{"n_layer": 20, "d_mlp": 1536, "norm": "layernorm", "rope_fraction": 0.25, "init_std_o": 0.00275, "init_std_up": 0.0201, "optimizer": "soap_variant", "lr": 0.00452, "beta1": 0.95, "beta2": 0.95, "lr_head": 0.0461, "warmup_steps": 54, "batch_tokens": 262144, "seq_len": 256, "doc_mask": true}
Each number is 500 + 50 x the weight over its row's rms, rounded and kept within 0 to 999. Layers, rows and columns count from 0. Numbers have three digits each. The size before them is the row's rms in percent of the matrix's.

# o: layer 5 attention output (transposed), 256x192, rms 0.108, rows 216-229, columns 0-95
# v: layer 5 attention value, 256x192, rms 0.119, rows 217-230, columns 0-95
o216 112:467459469445545568416490590570457460512497415541562527511469575522556477493509490444433622512554502480517639526476471508513523457572534530500539514538465489446598590610558466415500470445524510536523462499502491543461487506515620510555470580427559479534547472499482507498514509524432437606
v217 123:498515556523565436468539492478524493422543529560501533464522518503446530438522507382604499451430579446562537482464444578529597499523436505556391504535481403522422429531548522541419512501524513538439474459488557475509474487477572516481507549534567481458545572546447470452505406472431488505
o217 120:404532471450625575517550483568470509512470421517475390548416513536519498408480528518503478569533445537465451552507539537460450479541481430495495469534512558449524474441484541508394511459533458388465430584505548518511577450471564447534417473459511492553461539496405494540551490460505539519
v218 103:468498438487556548457474574481460582603541507550549516432455520499465420486510461459576488510577578583396485512472529399530559486431496502544519481655530402390456409512505473528521608446457544452478477568570540517515575509575559453444510473548425468480393520560470527520501580412511557464
o218 100:446487510483477515533443483571535482537527611470508625535524472647509596466594548541523425418543475480528486527539448503509531581559521470490416523481518474496458448542431549530518599435495526514510514519460516553500609527493501439535615477499456512560517407514562505507518540491477483565
v219 105:523484459504530528549555534482554604515433576504536523473399512442501496581570483611472527534498423468528417537393530554477540445553402504448586504527479540524510531611501461561509457499506458494525528403418577503542472581512448477493457553559505582556513463459419510460475408512404529480
o219 102:627502432415437457519453539458433473540422529517434534485483475489521479494484472478535559480431577547519520426562462457402396470577562512433568495508529458477494503516392520529545506520493514521538520456597526556590547543602547473619471491496496428548530501504588478514591584528545517421
v220 114:487512571390485489530551444590553474524560529472540595404429646467513461505548534531588449563476410504500488524443555488476532468529522463527447491433479474502496506552591537521528444509445542494511493514494542544439482578579564480470410544532562541531506491499505581479429481484451420458
o220 118:529535488553563490500535474481567458364532487548454559513484572429492566533476428429495517519514576540371500405567477461467520467510502517480391532584466494399514512472437488480443605468568516550496523541406555544496537493527519445505494465529560514488558449580538413605443481496586481514
v221 102:497494516627482604487486486498593399550532558462570551573510492420521419603523504395595527559440497529528484500529563500530525494549459519419483530465497576449455533481528466533521522481488512463595486421484449543435486499471477513576410603526493490362454514531514506548527512551508438485
o221 109:584465495530561475462519495564551543515472452578591596590489442527495485410451510506553548579657477446469579488528549550531499439498462457380586443491492498403486504573423498473491476551593539595431458531508569418430466511530461470470508426510547451550487563530602476445452470492530484534
v222 111:452438515511522521502545519475513456439481434527534436600498456484502506541444435455452567511474517552492569548607501546538505500569460602524582452424469573467468463531521537561428476472578426426566648387532544501472605473499439554568594442515481505531574546473498414505412486419525534418
o222 110:428610483442450521543507517513491468552529503576538523475541462497457497472506505519429389586522532492567510506439485461492385520474535535412499481434458542482496520511527527475534465482454473572498422426550568444473394481429483531525407454610503422488527490483560500397475475393491520496
v223 107:467394502526497460458448542512435456495505424529498501537672442460443541472457466506517586460473637489545541537604529485468546509445419539478516569507468552470436373416480513546475486497444593422449533467502490425555479513446514491561536475516517458476533450484531469497527469454508526523
o223 104:460515449449490446489412522540460536556577437475551545479434380518355589464423566564570410582533419516577478521463576471485458479473561496571516392361404460495560539502479539532447502583534496486487389495507414439501571488449450523475542470516364510590449561455467511463493478509484482506
v224 124:476394580488438562500484504548491423486545404516500540548559492534504480561536453501573576485438389541559468484581546535532470598484550470504453521483445443487484398499481533477506455527443473486496431509542627453402589492535480514620545499534511486586441500481548469507485496404484484539
o224 124:430566435545498453453380484405559545455504537610552427505427516510497556512491461464480532447558419550468614554496521444547341524442522520417530443455482520537533432567514425585473522425512493534456490538533393498463498466451547441501491501481390545516500532475487506530376492440477511515
v225 101:455500419526543411396449537432497457524515445462507475462409469432511466565488528510469460599495536558483533509421554534551501404460516599501476532406519564518444486563473565473432527488495466533586417400468522511589419454578479473449428564422511584426493487522467489504505470463490491515
o225 102:546490540474413525595515540656531510542396485448468525444552553518526491524515543461658456484476521516521516464499490523494520491517521467548544477484467474477499564515414419501535471449537451619525520512518496452471498557450529481548462583507484502573549452543516530435499496574432494529
v226 106:535638482518567519553477512459573464547525511468475505385472491421456438456428540538461545448539431531552511449411484484503509380476548476456595469514588496530517543569438536430412492564546476532480454513513502505613511478573577466436553503550530584564493523516501593564437531543529588423
o226 108:527417538501540516493482576459445531467417519471388516544544561424573520483499419600486541468416517448516467464504446554610411525480525416496342579527500489475533546486465505454539566499523441344593554534554524474513498541449547551489515367574493505478462468497494473387524513492523518506
v227 103:472483518525482452556448511566454500538523469550425491492508548542540442457438461560522476563454510551497544523381534548466486504464420628621500556561493409485487476521527541561484519518461470533402543603483566536591412466601523505526626512582529531396455513389513490513428576506537541463
o227 100:352542526485512506492485480387540513465565579445490461515523459532501462495521560478559476541475552521608464486529461441501500500548612456430463467559449378531585563439441546506433438394506536461424519516530513440424450538511529548480508478485465545532575466505471515562504516492534534450
v228 122:351427539465498497522476459453504480555572469521541498498539558508572453483534526504522481473431558516559494491516497453501516493435519452473542526487505444416482395554507542532568496439484489456485430477460482534385474444493509549503536458471505534488479484504484458528492460450458474535
o228 120:483483550542500463480483575532530520435537522481489539514468339521497535477524569446548427533557508423505566509484532503450440483451450533463402418506500543572507428541492500518431434448535585620509537556468506467501498506492488470523480430521449599495487483515449469515434436547462447670
v229 110:520523435509450419456615515560410559468477626582485492525475418483522455467602504490459464474518519449472479565471531539581500482584416429480519510376448492387417592541481511562454476497466441500551457476517448536594489517481526522477438536548447434524406459471480496527543482644477518446
o229 099:541461550477471500468462508550514431583517510430549558417551575509485558483476574478468441514528403501552538475565404464397541483600539529596528500507492442400594485478457510446500527588455479493465580445552550523469584480478434430492433542551516504444524431496535546548545610560489488487
v230 099:461436482481518470495528518475442537446492534492521455451517460530504465515562471476547522533501475515475386518485507503557503563432497480490537493524557538463486520510411571600467454531447529497545396403507509528489482468542435462453549487455535579509512457453442430476559439509523526420